{
  "n_layer": 8,
  "d_model": 384,
  "n_head": 6,
  "n_kv_head": 1,
  "head_dim": 64,
  "d_mlp": 1920,
  "vocab_size": 8192,
  "activation": "gelu",
  "norm": "layernorm",
  "norm_place": "pre",
  "norm_eps": 1e-05,
  "positions": "rope",
  "rope_base": 500000.0,
  "rope_fraction": 1.0,
  "qk_norm": false,
  "attn_scale": 0.125,
  "bias": "none",
  "tie_embeddings": true,
  "parallel_block": true,
  "init": "trunc",
  "init_std_qkv": 0.0293,
  "init_std_o": 0.00732,
  "init_std_up": 0.0293,
  "init_std_down": 0.00327,
  "optimizer": "soap_variant",
  "lr": 0.00559,
  "beta1": 0.95,
  "beta2": 0.99,
  "weight_decay": 0.073,
  "lr_head": 0.00652,
  "grad_clip": 1.0,
  "warmup_steps": 200,
  "schedule": "wsd",
  "decay_fraction": 0.802,
  "decay_shape": "linear",
  "final_lr_fraction": 0.1,
  "batch_tokens": 262144,
  "seq_len": 1024,
  "doc_mask": true,
  "train_tokens": 759400000,
  "steps": 2897,
  "dataset": "wikipedia_en"
}
Each number is 500 + 40 x the weight over its row's rms, rounded and kept within 0 to 999. Layers, rows and columns count from 0. Numbers have three digits each. The size before them is the row's rms in percent of the matrix's.

# down: layer 4 MLP down (transposed), 1920x384, rms 0.155, rows 255-290, columns 0-191
# up: layer 4 MLP up, 1920x384, rms 0.159, rows 256-291, columns 0-191
down255 099:512552533433513493519485488496548511499436478450521440544559504418492457519485549538482484526556444511425486446465477489402528508434457474482466482493502476526458488510458503571454524503549563452486514487508482486517541454505500483548548499509537494455547454469497451477539504497542526464487507549466516556504589557501466469597485531454518498442522549530478513601478521487429467484507533483499521515452507589555502481458509524474479503488517467498520436503476514485514502546504539505535551463547495582392452531488498557504463576504551518518540471552530489456500557463456488509
up256 105:503476482480477471524494529565530502470564536573409492497597530444477490529511483561531494504477549495500401538480555436568476468405480377499481524484485583518469555404491504496478456509525451442556477438520512569484451427482537519561522526486482408577506490517492517486554473489492438470513501549497553512504519467499584420528517566480513527484520541488519474483496482485512462506526555542471519464479485499462510564592550499543490505501551466412493489479514521482482576467485521497557564505541573488529445461454473413498593480488444539600446440520463557575444598557502527467
down256 104:552416473469487486588521504529568546511477438584522464566549578460505503520495517526451437507524490399543469485523544515537490558475483476450422524510486506523544548489502517503508484481514503489440526509473450529594579467471531501482456496512505505439518456541462460560451546458507490521517503473492515482409563497517496526480480447520506472491473517493495454524557417472514498458476500511495511538447490486529458555534487551496544468502480493557524553606489486536521519563472526414446482503514482497555516453544453466508540585478578534480489511456484451525484570505513471518
up257 109:537537490412520488521537523539487548536490528556506561504521548530498437497486463521391512411561549566571449558436490522520480502481543447452511528533544498490500464426525510569499493502464532527448500521481503566462550381483507492491555473512597502486502513516554575441487531507452534547474561473455460478497486535508527560484483515519463505533458469479471517504556493499448517522461494483523503587432474497472518484480532523548467553532436536550526495497457564582512456468429491482465537590537522490495504493495509535515500512520497506486537536520455531527477446507493546467
down257 112:499395457500542488549538485497548458523494491599545542472551532507419464457484462512451529494540524491563515515494483527493399509436569461455542545484476520536548508403535508501495467449495507485502463545479549499515481449479507470536485453394577559541507428480500508471459535500415493536507540490555527509505523486473553470495502495477502462536501455469489428552520521463498463497527503491511527466474463472569494465500544474539462490490514457478525475457430485494490466535590473479486494559467556472455655476553508534506460562537480461488475491517494492583531461453509492487
up258 098:440469511480449573480466474477488480537500494540415518527513463455505521528476475477541556515416530486562502542514458498523541496508491535545515511457520542498471469498499472471469569519549474486510466515476496511492514463493489503521469526581448486444456464489475574509483556529463486630575502462492553483519509562504501398553432477520487523511441561524535536464519496417540475553565460550461521514499414469496570515564402477466430551509478556487401467488496462465487568495542520465532618466468532557575546503559537505482546399478512474536484481453532541493494545540463525432
down258 094:525516530489534452513433436513540484453510531568516467456491473547483515519464527554492516518502508505414453512496480513518473414512525483450541483503491527478513448505516469398456486467452451471483488529542566509520475527497557513510479546438541526477524532491557478473578487485529407453564483533365488493475558459453493491541503575467541541491457499449481533537507483482503520475484524500494524474507502528457464443494549465427493464514513448495536431496510542555515510542414474569473475514430430464496537542422547497614538552523523516494426559471454463511444484475466511504
up259 096:533475574532481445473477559545495454558524453502556462481525446521526501467526483508522473451462488475483554456472508528520500465497497452466468428550459541537497485476484518511489488473435518450428517456503449540478491510480486499535475466497460531586514524444574488487531525432517467512475507448483534460495437484494554532518443555551532528515592496545555522510449522531517483510517520495523514435413528562453530466546538531465495503532482605505523446511449528511510489490570475525516542520502484506512534468487539490484527367552537542509520569517504540461472453449523478467
down259 099:486453602496505539537442486543531462530429443465472499494464504536428502468551555483534563531500537564464543513531562469549574651469563506503466504522489501472509531547563471503414514520507510551490533486467508508513533497489516477519453479473510497444551571536549560511481451473472557482583498487529464490492526490474470461497585459469509535481450465440436523544537554488518577496502536521499483518487477512494508499462486492494497464498479492545445570529523497454508415479630494492525494528524441466533460518536481499557531438497507433487450474532559451510442434481534527535
up260 107:464538504497449482485499531464589488526417470626493478526452508431515535463518543485514387570490505485451540490499466449495481474563477512485570481508382527479611420537526491561533485421469525506524465441463562530462488520546548469492567476496482537440479579454504460532498502520489466455493480479502488549508525464506457479487507477397537471558453502420442497484472485501523542491467470508546496501485493493598489483497482539525545416471547461521496556503480538450556535515454528471447481515505437583475517491494451496518483482479507465469532447421578583463548508483494499418
down260 104:565510455460501530487458552490492514528521485504569506500498483502474450551480487469463538473550452454486441491564490563553533483493513528456467439523480500468448478500427520475489467534429493574547539552510520441460485537499493458530486534592491588479427436450497462463438516517517385501512496545511479504490505490517576510552546479470489546431517514461540545568489499502448489467523469478584500486542586465550544476539473462521492528548496534498491444557592460516519463487497515557554435454616590487470505490459583489479473534511515570547443447482502460502430513522471539464
up261 107:562463428512482497466477523469497531521460478467486562547429519474465492465538495483469497499463510512476439469512510534505550510485532512507507527555563490481517524590538456543527458544438514561543547474464423520494523484488482586431495499483504456456452483467579532508509548501410534453499535460533468484505474467522476507511487454449576531511546562482568459584524579557514584457487473557437515508485586498445477469503454499478458521510500509448494545428488552528512532514522470527501488498507484526546463524516411435580459531573504466499438556507528474510474535552517480445
down261 104:528459408427522481570511485481528570463466467447486476512537506470482451449535509537433543549475574527525471567505613511485529535512488473452484504540469481442518442550496549506528508522523527473492499490512551532515480514476501519498531505482556501501524480487516428548512434521505418492509536526430521563481561449559389441469576503516506451470542538517539418465432487543500501502490460502518475514500491499479571495515471543454527497538455481466544468584495449476496529552488574491558522438489484502541483508476494433540488465543457475493456493483475444526517507458548461441
up262 098:560508497516432508555503438488551517460485479509436542452524570584538489499537512542522536583476502432477448524496538546520477469503554531588408538577528474520526487509498514494436504524511565433512462447572520452495503505476518488565439520555446508538528522532489582513480486433522442547551485514497532458495530500494520460500521455513493501485514485509452507505405532526455512451540562523452552493488504473547519569438447564455504526486451535503497501487438481475511491578460544464478410479610469466568580499512530557519473542509504519446546445483531463632470476557521515533
down262 105:489441528497532450469600536494533529492478505450472556497476569508538453543478520454493496492508512490509529479591490498549481497501435458523634495541536506522528603517479464514464505583528496520508508462447452510552457521498472525602444451478523505492387500521500510524478485534485556444545542525595462491440469485520494593480436457503511495544532488485440484538622507449490414551418484491466528546473496565514478509487495520522463471441478548463443522566522503533486532460516534464543559546507518513453458494424447467471430436448564504535524540497591453537557542492511426524
up263 094:501508437468527574529474503535487547529519501565557471451496542543525469463507495538494513550480529568565438531473490427503485519454544528464476592482545481539539499499507544536505510527478481551463470521470542487539458495472525494560483541484529471541506451495577464449557536430441581506502560467595475486470512457522499483498534538515484523449536436525513566467484430505536497516527464454476518521597494498456538506457514487564532512478508479477451576469566500474518457505463513439488528531545550574497520524489498515525475525481569475394485512493510475588550465500546461528
down263 085:591443509482445450523497521496559471457575534438440573531554419458565523516497494488505525500560475543489529453534459530513497492552421479502464488483506428544462474502510456456405489533501536558527451488501497535497572521556471502479575521504494495468457474494474582479488495487468460516449502461455594487533527534534537502492520472454554497500485526497421476518515521485479501532474516519532520528495481496488513489548469574484515510467536514492479542470475459512445463508571446573505491425542536466487487450518470547525483568533451478579512442512591450402448537497558453481
up264 102:473448463498491485486503516472538437534465474487517454536474477468495517534460474531525462494555524499495475532499486492518469467492489451412515535535483466479464461525507545556455508525528531495479445470520509585551479450513560557558551541527505470504516468459471484419511526418499436515660547496449488505530501524568525512463526457520562579508455550423530509465460502559472518507532492456492481469523393492508468517533500529504505478500454539491505593536516516504492493513441500381558527519523565468484440534446490478524449512420477530503511481473447490503480480465499533524
down264 101:463525490510504468523526486527490461518504518473547560545456457529448528507547547511452608493441509462510521486515510525406517501486524478466431494503504475540472494483579526513505474441447505573506524567496465480516533480552516484469491505440485576542460513528548499529493463666465551496486506490503566489580471480524483530496455533498464488507553394518487478514535512483470406484472501581459487491555563459542493475356594542496542541490457452516484413515480473506510550471586500438486543503489491463572572480567505506487454551540529514482467542484527497558528528513443451510
up265 100:525510511484483486473479413493544502440471454519446482566462494521503543465522542545561490474561549431507515488541501511595448550513457471463541480475493467476529447506450538386537517436470519477501407482521506555528543493521454541538509415520538523503517504449488467482492507505536420477452527533472528516501544480457577495548490523506513456469501490475481486452463529404457503464453540501497518469502504590464448565523508515531522437443506536528515477554428604537467503485548499611451473515511487464559511487476513441453519480450498483530522476480547524425458440466468480481
down265 107:499490448545521541600502487497510476511469523537505406377407508483494493488461484501506501571535480424482495552484481484467487467483551469465491459559480521463531542500491430488565549488489470434559628573571591494435530471398539491476460440476509536462500456435473511454499532554520476474575524496489489500490502517476429438547514485499466471474447465526518482538578490528518542547503496516507484477473513578518482519562510454427510473575554603592557502437480456503498542592516538501555486510479521518514547471491481473537483495587456501540535495486536491476528456565490430440
up266 090:481467420511512463491433485510454536459497494485447602514459549495544537493539523513503514532491489472525526534519507478461429492497468584474480498509481491561496410576523499491606533485518501449520513439498536516492546509553463450510472518514484556422567548499509468536477498503541511506431566548497563478573572475563484532459476514568560499467517501567560469557522483550463498566491455475481441561506584514556465496426509511466451473584469513521542500494554483476471428549507559526513515558451477568463469535556496502527542527467473497478560478553541540527494537558556475521
down266 090:504484394439488566473479518441544472497546518477524485499493526513477521436486521472545493514536509564449400463514529538525536475485565520520516488548556460501522567461561509480521516464514534498510475537440458536507459486490611472503512481449539416508471509545502514550497522482524515516524452496504483525483446520471459472510428547553546494483492547473511541478466490463528440491497490462480556529448529521501532523617545515535544482431505434481503545455539433528498491458443526574512474423504451454536549474497465541510426438567588479425507572542508456507457492390480536448
up267 096:516537504551544516531536513467475466457536489521489594468542543512482527518513486553495458536525510461454547451500489491579527481541520499470510488465512516499518542476504498487468489501486494443555494518519437531501466497463534538462532466444479445487462531462413531569507532438592442497475455485549554515516564559537517483523455500410508522532502527489566607557527504426473523473478552502467473491537573538573563465512445375451500566501504440501489534529460442485543503482463469473553569501526539548512461482536460503503470494476532387438489538560462496531579494480512472433
down267 097:517440483566507476501446518507480545466489500453535504552432472526434479425514485437519494472481496531511472492575460577483497463459540491594517503500469479504437459563513519462494475461522483551460548511501506526500550470459509524605478458569523537500511462495541636517506557445547492523479511431591485458451454542484489556500512498520484456530505530524444543510444483487479517484475447556472498545513464508451445562512429588476505485497518508538532538523470466495541480496474507398518516498415520403454460556561502512428502487483514502466559473563538499512554548482454457557
up268 102:485561492505521475485555513449489534528525481495530528504554495514511442443487512538546451516477478547470498496507494530543551477531453539485543544490579430522502511480466547467544589562490454434480519505436622464526579510492517498473514521538546506486452500454460515498555491540518518476499503504525486528490420503496528557518506518447487482478539504500419479420407443464470513573556449413464462488521529462490493508495515479506540456502534473491392545512551511479487526480419473447545593381495471430575517434466446442537472498539486498491454483490513502446521466490524448440
down268 105:578479447564415531471582480442517476484575443507525539465468479541585467488543446487445484499470496486522448531508605458548520498511505508516503491471532497470424504523527478491564522483499443568517520572568545443584463450487540512521500497477534477502515488552462501459475441517421462456519478476461436460541473463498475501492484470452460515529537511487454568562490474519482450508466447434500492508507491516488496561483549417488555474542531512493503492513479501497496543435420487605571505467509456571533463451499531490570443486549569522595441458492425501521461455528507464475
up269 097:529489370519489514520500480502528376477472535487488460506543533465506607526524464511520552514448403495506480534532540497449400471536464493404550459501484509487530448486548512538544509514483549500477484492423503526549486526465517478566496499445559461440514445493572542499513472529521536573457510448531464567436462516525495460417450531468494545508464388520507490467493543460495504537533450493435491545567471482449485539531508405521486516459494535523506568540466509423492511521567520454533461526436525524512511565554486546507485482429523520452498539500498525446492509550538466449
down269 105:516507461465597394457543524478525521495444461529529460451532481504520444530527477543501509494405510502439530488514434524505486447481472548576522407458542448471492490446475532546532507529434441516481448530459571526482537512461448545491548521523555492487509496454485563483516458504558519497470520465433527502496539501544469512445605453499539474546507454627519447425529532583488467495451484578531461555472552493482480521488460481511463535451519496516540586448573464557549528541557522519481495470491555453551481494482517563507464494443535518462525418532476487496452528498514509523
up270 091:500497483484514542549561473568450481552510444501519426459586563508516543507462582507463501525465587482515468471484537469465514466528541492504497468425452524520495498431596487497456518462465451459487538501498448471525479551488484471433519544504490502492452523541534546553466592538515505479516499421535523528464506554495454489475444527493540474553530452437417539451460544500470489457527543518466444559528473418446540534465530532501518508449550538463477482507508471524573471521454503474462487498454546520485518498530419439485505560526517511464496556487520450473474481477502508507
down270 098:486582483478503457527493504465530526510433558552474585502477515495543406521515500497538441444474483543533421564460517498532512547510520512458603452555479520539527493500464433582516479469499483481476498437474478548462518499558523596505547422503518481498561499476527491485433490502505532509440444544521480468477521442442520460482450470458411520533555466529525438562534456495520531545511497553551542571493509611453504478514543499486478545578418515514441518567517527460533454495456476536500479502529521474492473426513499489543528423514431467523514442417534578537455510639518530545
up271 104:479516476554500518495511593510589523421537503488493424498472493508519540515509542523538386492447519546465488495513443565499576477436599473501468505472426506522546448462503502474491530479487473522574529506472528442450508538444490452504524477471536436511462510549475443498492481478528591502483459495543505535500533538486471524439478416504582538477556478438491479506534502538524534535502477556516522472495553520444555607556486484483539516558505515499446548507446504515535562474490502523443508441498519448479466561495587443511525480571551466466489450501484442483453550568518502512
down271 105:522418525523536572544506491498443495503464511501447512515509547428464516555501444524522509427517523514508523534495470450535594518494514414504446501488496488475524566530584481521489584535432530504478464444595594473495512531452508478511518485491490475456481559531483516534518479447486504508467459509488541518463471540599489464513471517534483550427501479524391542505458485550459468551447520441467450524476496575559509469529478470542568541463507429563566511500554617546446534505522515517537565505515474577586563506559502526503516503431490482439475431526496516514431427555478540458
up272 096:465531441582523513489386459510556465510518474490551545525488463526395469511437533473496537506569470470486458492409450462471496427550504475492439539542487425517489486497512528515526511455540477466458526553481510419562547459538488506568553436477501511494561492519456534496480469490488610495513536519503497482534525502485456603501515461454426467567475485503561539485539462464454473562559537495425512424456482448469469436448477478473527419552484495523429433432469518581459552508523442517499471507430496515508433533535522493499581515479524461428472476523515479464492461446473526432
down272 087:553469455438461596488551474516539522460460532424450459472490459485598454494415519548557504551484497508447561473474504548493517489482465536421548449501519476516534500473438509508384532510511536531485419418479523547462478505520516550503509549499507502567479471398487419555536541540513432542457472508331545516484524473457510492515514474481463568451498462465456430460501454463496477519465479516539495499545418513451506555475504480547463507519459535416504488463441519504511511437502454444493432482512487552506525440480513513552489527500501474480525555526511489512467485442584532492
up273 109:561515544495425523468489446440504521469543527542549525502467529497374524447452462434453450522577522461487545584563495514549515552477489525517530482455467504492564533460498524479468554494535445520471434513467526498530502554484487504458459477512477481416535470504501526499561456514409533546547482550452512507514450488512413536455493438506534459495472500491467483533463610542464484514496533493513491524550415547480526486478500524465470477438510534514610548505479487490486477411574531493450550544529451473534551490481500446485476506524474426451516472483541534448510567550470562476
down273 109:500478452475568524514511545509502530557525467485487540440466465505501434495517477593518491497530469488483527520455498504437475447518503507468473467455496467532480494501461526464488536528406503489404470544563454464485505573446507564547460483479438451507485502556536489540452513481499457484494453481562485462481508510483544484443511540392487391548517445480554527516561459522438487438470535509544499505526515539476546521464542510515468496489515466553465529442526526423409503423585442575529525529522440422458438486511461470514543460527453512510526431423470552528510496514474583507
up274 103:485541501457463459460511502502492529453491503558545482511532488480587533575508389586493533495519503513495555421543547456465452539474513523480545529531556511484513497504518488519519455505464554486535493503492419541428523545538510458514521494478467448458510451445541550462458422554514542503460468517501542473512440498466440509466494507545545506521544527503544519509507484460493502459531498494520584561525511576527482418498463478463457496479466512484452534484587497531428502551428500570463549540576457483501504552487495484559565453550480412579471452449436543470449494591476534568
down274 098:483551563526514474527428481495451584536473483502509454459467561482428537448489518482405475521497464561511490505567465542510494500550479421505485469494528490489501492507494446533440513487541550489534495486559586481503514499539436419483544541513500482437446556506523506459497526502502531557525447484412482464513497468513497515473487536524471537484523518536477510504545547473575469503516569388547454415535512454448566527513639518427522489519542517543475528501525447526445515545542504510496557538444545556499501461449532483540483528570457507449453539423458497504509387465487489505
up275 098:523548499535555545481487492548535405501454507492466493549500468516482462540536480467471550559564555542466532589430546437462532526487512490424475465572566491495479555475487503476494494472435541487538539541422465541553479468409486519420540541508475441482494488547481506512516558502589443508463535529458532504490478566550527498523543473516473506497527497532506478538489601504520495504464526540492535550507542459516526466522500515491492521483461547412503503471546462510490585537575458577555484511489471547532519470511471504566516541500419500565528533574445484474466541496557526521
down275 085:523446489473477489536495501477529559523471533427495520517487477572548489524432518502482465491557484526486444491543479523513486433565578471523505479525418508484533482476552395474469508535496474547427513437494513476514524523579498496475472492514502473504465522500515447507522444512532562494505525430484505487456533549473516494473460533543553516532520469473584434423532461458464543526473514452508484467537523553471447533491548472541557536455504488565495424507537499493564495516519474472463513608492543521449464540485500568447419465557603500540454552495522502521548553492461525450
up276 094:442483543478443552591534504426471501562486496479462500497524455598573484488625479464473444490455455609534498511519469465452525509474483469484497450539527535484414536451560453488496463552487423492510435526536525501531544577456504472482492407534466478538508518550495500473428463515591497435450534466482506549507517491602518491507489540523496486559509532460539482474600497489557463537465457485464463512502556554528469566552606523530483484468487457524503505530552500600449586459459444474515482522443439472557453474481536514481471442507549514468504507533461552511457480476469458505
down276 094:531511502547511462539489502513473499418500510528533540517515578433505543420428499530522512497543557387506486539498536438464472469543535484446574453487486517570567513466428572465470516512513535464481544543506510581544456435473499553492572558504469517468466520441469452463588539458529535539486448469538516497485520518448518417553485557492517574499540486527501493508494464492482576515516534472610473505501450489436500483462479494543476544480504567439581458486428546491584460505534490532538562529497508511468544545491504453552502524587494487491498539482496498464548512484487575513
up277 097:429506489510516448450396533515518505538479457499467446490455480514534513483496419474509552447523445535564491505461427513369526568504492584485526455566428422576482509525548437474551478470520482475443542493581483510580538479504484514494552480480477530463529503545532502500453448464470522507448475463542535486528496483531482493519517469563476482449502475479494524479440493458525471533432495470509468577473502545532481562546501472513539458535465491583461476518512497457474465571501435492541471491497514501519566492449513458488511477481485516504488483527488535509560440518513517533
down277 104:546500488442484491517519527509519481471549447461549541560551508514472462525552487499480486503505506489453410551432540540458527529449537474441524508554513501476428470533529491530505505458436499640483502565486516498473497492474555473475453546551525544534430434552490527532554429495433501580462502511594475493435507537491497528510499431557491468490458481514433482492515521478534466507480479488523476554525565502558491453495528500507530486406457468492469499590495469478464483498461512562557444486484515440570529459541528518560529439491581473474479555500551507524410551469506578518
up278 104:499472516473459471540475493526527462424492527505488442451526575450464509458503493458432521581540567578497567523474480511454479495500494457567501456441441558539517530484452514582437515486433521490507458453501493556546542455496534549451483525498479432517521502556553520513546414571487487496549488532508467541489472549527517469514511491540495506463487505548476508491526533502530504513547464487535511461467525521463508525455493462465489530483409549555518509402484480456510529562501503571509505505472558485520498483551503427464537515520493514458504517454498553472503457457508563486
down278 090:551515459483600532550522540505430488581544513569472488508498578564546512424520509566536452486527501412493448464469543488533533436480562504412440424504460522432451469502584437445498448505578480524533479502509500487474550453508521511535412475528527491439465475469467477454529511500557564435537535525477583530482559490449485545490480564449482569485452537440531448524489501513463488474470553586518504482540495402490460477523432516513443509490492500473488483532447459492474472452501514456580473466518465465466549503445503484523453462508524550523485501546469409473478499516507526485
up279 101:561568599571568566553493495550492469470558504489501471492500500512451510585510544527432533478487503429556518482465512491494474534475507496561530541491496560525533513524488522513545474488502547501464549521480558520537484542493564529519496521523538496488504440509439470536457558477576591571515507494480455535522485430524508537548476464508514502489496486501527510471565477552464468555524454535487481471519525541495485484562485583539480415489524489644505496412530514518514497476547508518540601501425558490536514418459476440550509556464494485463550471456489556502472486558484501434
down279 101:489603510500496549529545461481471503465475501472526480513567492543579500559485421580492447509509596462407509480445441607512497478517522479497586455482505479483470431441517626480581487566531574529465520458485523491559514525484487465407506571503453473459485410494512539550534465466528551526443481431509528543471478521566535470473471541483504521511450506524497487499529477441451512458510477510475556550517511363474551509505508506474491553444564526398407511482508568495486414483483505488492514486544514492529431435479526508497508524524553587537534476554475447506569494522596504462
up280 102:412483477437479478470507452475463566535507508550536519506479475504460529451558522519418457524483492468465508500519428504452443466522583548473462499511462532442564469536440453592478506496545454421478470427450540464444489534496459579469458513460466491454459474526509486509532515573473553527557534468542497443454536490532460560526483446484524550525485498551571519515459465478537493466455479512577552500564540554545550503496544496507503533480478531504492528488458476568456466478516431522466519578509513490469444465455468494488471471551433510468524495503495529507573470446590463536
down280 107:556470493559508491513489543498557501465505539516417461431461504480545460530530451489562449520523482500499520479509492436483472582524472563557473432468495577461526491465478491538457497511474470535519530530492475567483479419473530490544459368570509507469535538446442411458546539561516472512465560501484504427498469533551506460451511421497524381537486455498478503455562463489538456491438494492435483537493488533417592499514587499561506485571451481491524496583422504480518533503420489522522551534476422494459453452481465511565510474505479526495531422529465518451464491522507492474
up281 101:519437464505536490525414452407490475476443493480523490523526542463503490474557578517544505533522581501472494500521435527473432498493565546475438523569454453514498462463503463536528504453509414573500503542431532509509551549493491445459449462521493498489577551520526514564486527472548540483470485557500474518508528634596439517504513405490476535494494433565557541528495453484484494517508506507428572538532497521473553454558499468473507506480484477493557512552452526549525523523537460563496476511538454413454468438509454526525448535480508438586472444455529523456456494467493474532
down281 101:524487470476436487487483606488559560500482555504464525482492453470470526450488536559557518526521484525492494563464494495530571524496572477528521520500530525494424500393527475507470438534497488467539471477466533538514509467532511573510526455475543575437463504470481477479529421444448505518567418452530460507432558462514541486516476535466489480471490562517527443492541519477492446500466546529460524466488571547530588534459552601484520491595459500528497524493525520542497443535485423441490493497437516532409506535594550484480535463482559511508533529547537465503469484473443485466
up282 104:505483470429401506515443467502397513526448456473507515487472521458489607474508427454507521558468540478393539506508504442559497493425546550503504435485489453476464495486454452407553536436463481526483517528495470508510473461542583455470527548506455474553540524485532535470492562533445498529491469480573480527480556579488485463538535569507518521475494498531550495469541565499438448465498454485497578524507512478507504474511479512485482547521433466508574489612482470490564550470543539492545457544571468475488503468469581493524493542497490508549519529440512523513518508487541441477
down282 089:493447523469608498529443474552496557520560525489579472548492501591543498497487542518499452433555460461547469540504500454496540516479492499470520562556480568513563480524488458542452545543497490534551493500484486573476494470544490494503495499537452471414495544466538436559478459507463513398485480448377560495491525479526529489601511431523503494513527489475539504466504507468533442538559559526551487506441490540426439469492438453477518490453444454506430497408493477464488500494503556588537537489485520528566494438517476497504513498499468518531482513440486477557500605531532461554
up283 100:493458549487483524487461535535518542527466513516505480475521460534529519504491543493497538536552421475545477500547486475499588526540378502509487510511504504463549490514432420441477467599542514491477544542446511526486474396496454506541515481519496410490477502506574491467518530494536460459541536478491477496523498482498432494488527511433524484487430460514496421480521572450457562478475484485570463448510463519475497526482484517496534509518503492444596469502451579525521535534471506505447478508542458526476555523567484473484583543440453441490531462560526506496568502504515483487
down283 101:522463494502547506474604505522501480463477489519516565546475550560513564492477549530471490505527478541508500482460432522427384414525493475510499432495507472500445528474479481512440458465512489544536521469508534506499498452474420527529513472488493504500489528474517481502532418559500535521490546505489428476457519459432504526515471537492515484477531527458518481467509489503492411540508558545512529467458500503475435507513524510482457511488500442519504599453468512542488445464524484521492463449504588505567512477520502547547435433506439462555554454561522489490486483503451560511
up284 097:548550483496518452436535597519464505570519518550520508469525447448481521536491521515525471406521481473495477526478564369552510492481482513497537528442513502563466521515526487513508505503523458450497491540518483412518482524513529513483510521434494498592479483511514462525518508465524506500487491594496445533497506505537495589455539498521432576500476545483513556524510463532437480459405538546502498494480594608504536543522499549502511531453533442506475437459480550505515473533428470511570438511526463483547447531605530530463477533507551521466542473503557485482490505484568614504
down284 103:516548543497492488529474561440575433431430403511507495503491454463428473514541500483431439503559553574559564508511513527517490497453557492470518519470574532501504516528455530500495514454502496486559458512537548543470566503448530494491507484553495540553535486536470508535516518572476422460475570500602435498550545437474498535507503508547586441482415487479552595526509557536470460497510564482526528469559467474435453518524443446510487375426461472506499532520501517524569560431478394533533507490524491465447526419512489517490512514495489448479463533466495569494472472482454523484
up285 101:529420523599482465430472483517525506526518466520510573491484457531469482455464535474371536477444478547495480485475485574481511507508544496480512547542494482492446526528494452468507497454504464456514453526574526505553554495610512535528563459524531491484533549553464448527540487526450555493504474451444522533488519534535474499478503517450550453583461566543544512499500504495460628603514431517483498478457458514561518432522489485452496542474550545619444474540503491558438490555456532495542459530477461480517468435536490471543540500467462446459572507480554536513480470530527455474
down285 101:459506534524545516535508492478517436443541556548449455574465545520471520471537511452481480501487481516511527505447495527518452441511532534463497518538435580482475502573429511539561503503508476418436465488534559430514506520462581488431503484556534486479484514518494531415434502504505461537391424446515477558533486430549474507508489443556553526466499576498567454495539455501458497509549502497547485489506492440576535478503437423493488499508579448521540552461473499448447458485470497513478515454573385468473466422556454465467528477519422447458537568605467496460460545520482520451
up286 103:517518498602520566617473487523500586493500527560570492519491508525537479580597538495509467520518554497476541566510481561546472468530540524478496502561488515489482524497587481432500451531463498580494536453511494482477531492483538491549534546521506461528502516523472493549552528491495505526528485417456483519592540442564482440518501435514567523592491579463536551528489526481481516518532432464548490472480474550472529428468577472548535433500550532517506479579449567520519470467479458553543454556515552483514505513508491534459552469518450468527472492489511421477492484523508516419
down286 106:500505516495486472552506439431455490538513493418451481536485453470497460495503454441452507501466443473514534504516595464512473533473484525503533451522490532451517484554499500444442486461523524483499503437517463485452464420425507460563585542440494519453545514453505438447523441505553442522492498511481437463437490479533418565489473473520537462483519477508512496518551514432504490522544504500529481461529508459394423502519454532502448476516522551570530433436491541504479480478466535458568484455491420398476492451484495502566505455495502541535493548573575550517537562491505512485
up287 117:519497524493462569512475480557541552497466544501515528532434501473508437528509558529480497463519458468510501449501523483506479561556462535529481584475471525494486486518534552513584483535566483478513531517463491507552438567545508539512493521479498466456501516549402457499512473468487529530492555502471516564547495591425461449459501491503461489491524486431447405423559522487495529489462478502440434492410550598531543455525474575537453509510476495435364522490441576466541517480531483512499492506455443480528504515552523523510572513481466524460526444469449507460549451471559486488
down287 110:482512517562484597580575547460539537525550531551508559518499463500453470492491489554500493570524523532495584513557526489505472494503495523555416481503519542465458488508506498481475514554542570560540561537513472486471463520519561536500461527449530465469459472513570490469499546509533453562490574584463494483494455517468465473519551532458512483502528523483505573474444549414503540542497520514490453487459483594512492448480497506493563485551506539520515459554497504452503533461476522549526525464501507466486512543509457520560535483560527467462532412544491522492464476474550462468
up288 098:544536455581522503425447490522495506454512531494454459512524448472494503501514508527481549486554496513508591498570482535525494491491495592486509489495559514526490458505489439494549488487489518544476531606502623578455480447512489479525486460517418556527491535471550520441456495503473514550496493453476565492474527388462447501433530512476507503526474485512522550424590552528532509465456458500551453469427529535570497529465486466567501451544475535515476531581560488530624519499533546529517510553486509563558467534503548501536512481442540503476493523541383549533436505536547529520
down288 100:544516461548431526469548422515440510546488502473488525501501471552483467558522460524450503433494558473495493497550650509474501510546458468506568522464462486457549580409514476543395526503448445505564501503490533488509546524494545544474571581486482580485507484468516536549467461466488563479473581588417506496480541476490506450516554471539528479439469448474501560547528437504546491510522588424476493506582483520491538503459509524492504529444549486542530457514475525589481476510537515476517488583508534531556505535457465431510437549498417518447455445539406510529498469481464497426
up289 095:477511512460530479514488482448476501553504443500483455532518441425534520585562588505462570524555578512472524431486513485453494400493500412507530487433475504482468540483463595502520553539441460518479417458507508480545511487534513490442507489396559546500422428495515464499466496559541489392502516532429456436486484514494478428524485482471528459491453520501537480484490440485508530567523557488488525551474576506520576517457521455638525458533527471531444480565437539484485457426444497427570421536541522514513446454434517532542563521487508465478468484494532556552560491443509490595
down289 093:547509515437519493478499460527471560462513498505525550517470472506483470449510474505447505522502468488482491547560501520497492499528517494456500415549482536513482604469543432485451441501540580501553549471599457465484522429584519501512448575515458459479510460467531531499482481535458473517484545417536579535503552528510455441522441538539470475473522476499556501527476514457546479476521526468459466452479445536553441513532508480506429524483455533536556541455516490516507457510457483532484501494479402535469527478506414539412533476521537480506552498441465548429464500473523423518
up290 099:411496466518496450434510549499504503485499495507510550531509519498440539497471460456513558574471551456409528498588484471488470472530457499458443451513474487518515472502470560543531590432444439521494492431480501466498501512488432505532526570568521518456506545560492431505493461530478552533448414561543468537494487518541453492501489456518481485450444495504550541560490575529465520496462417526487497514539538478558388478552534456518482555486507461470496492509488467502501479542499486528529457477475505545560494567484485520484528461508524471507521479501510455547514497538449500542
down290 100:469551477536485526463471483483483503563545502450483413473513513542446486503464537494571543475531485505536490483512478458519504556580513484541508532546487433506447450433466497488467506496529493428433469535520492512452489515517527416508539506513504449526537548444526465452495486437602505489567564464450462549493527466495450514547530554562471528517447484532493504500447445457531476446505468541506461466465552552558586484451487474476534465453507394431500488525434537488442497547508509456413519514462504566489599504421528473459487516472501520531459479575520472482523499466491452476
up291 099:474577553544522554500457498446480494500520532519542437562426511485504558461447502485513504470548489430485539464423567488410585535498547543498520496549495560492462518483545474467402556561447574473512533473470503541470467545526521560452530614575545454543505443468514465533488521479538508569528521547465604463502552518452593525515471468480412479480515532530452538536559565508495405442557507505497487440559534503575536500482490455447518467481487485465531437483471466507514501502512474567494552523501505517459590505518487519471539506506526466522566531514453565454460486496590533446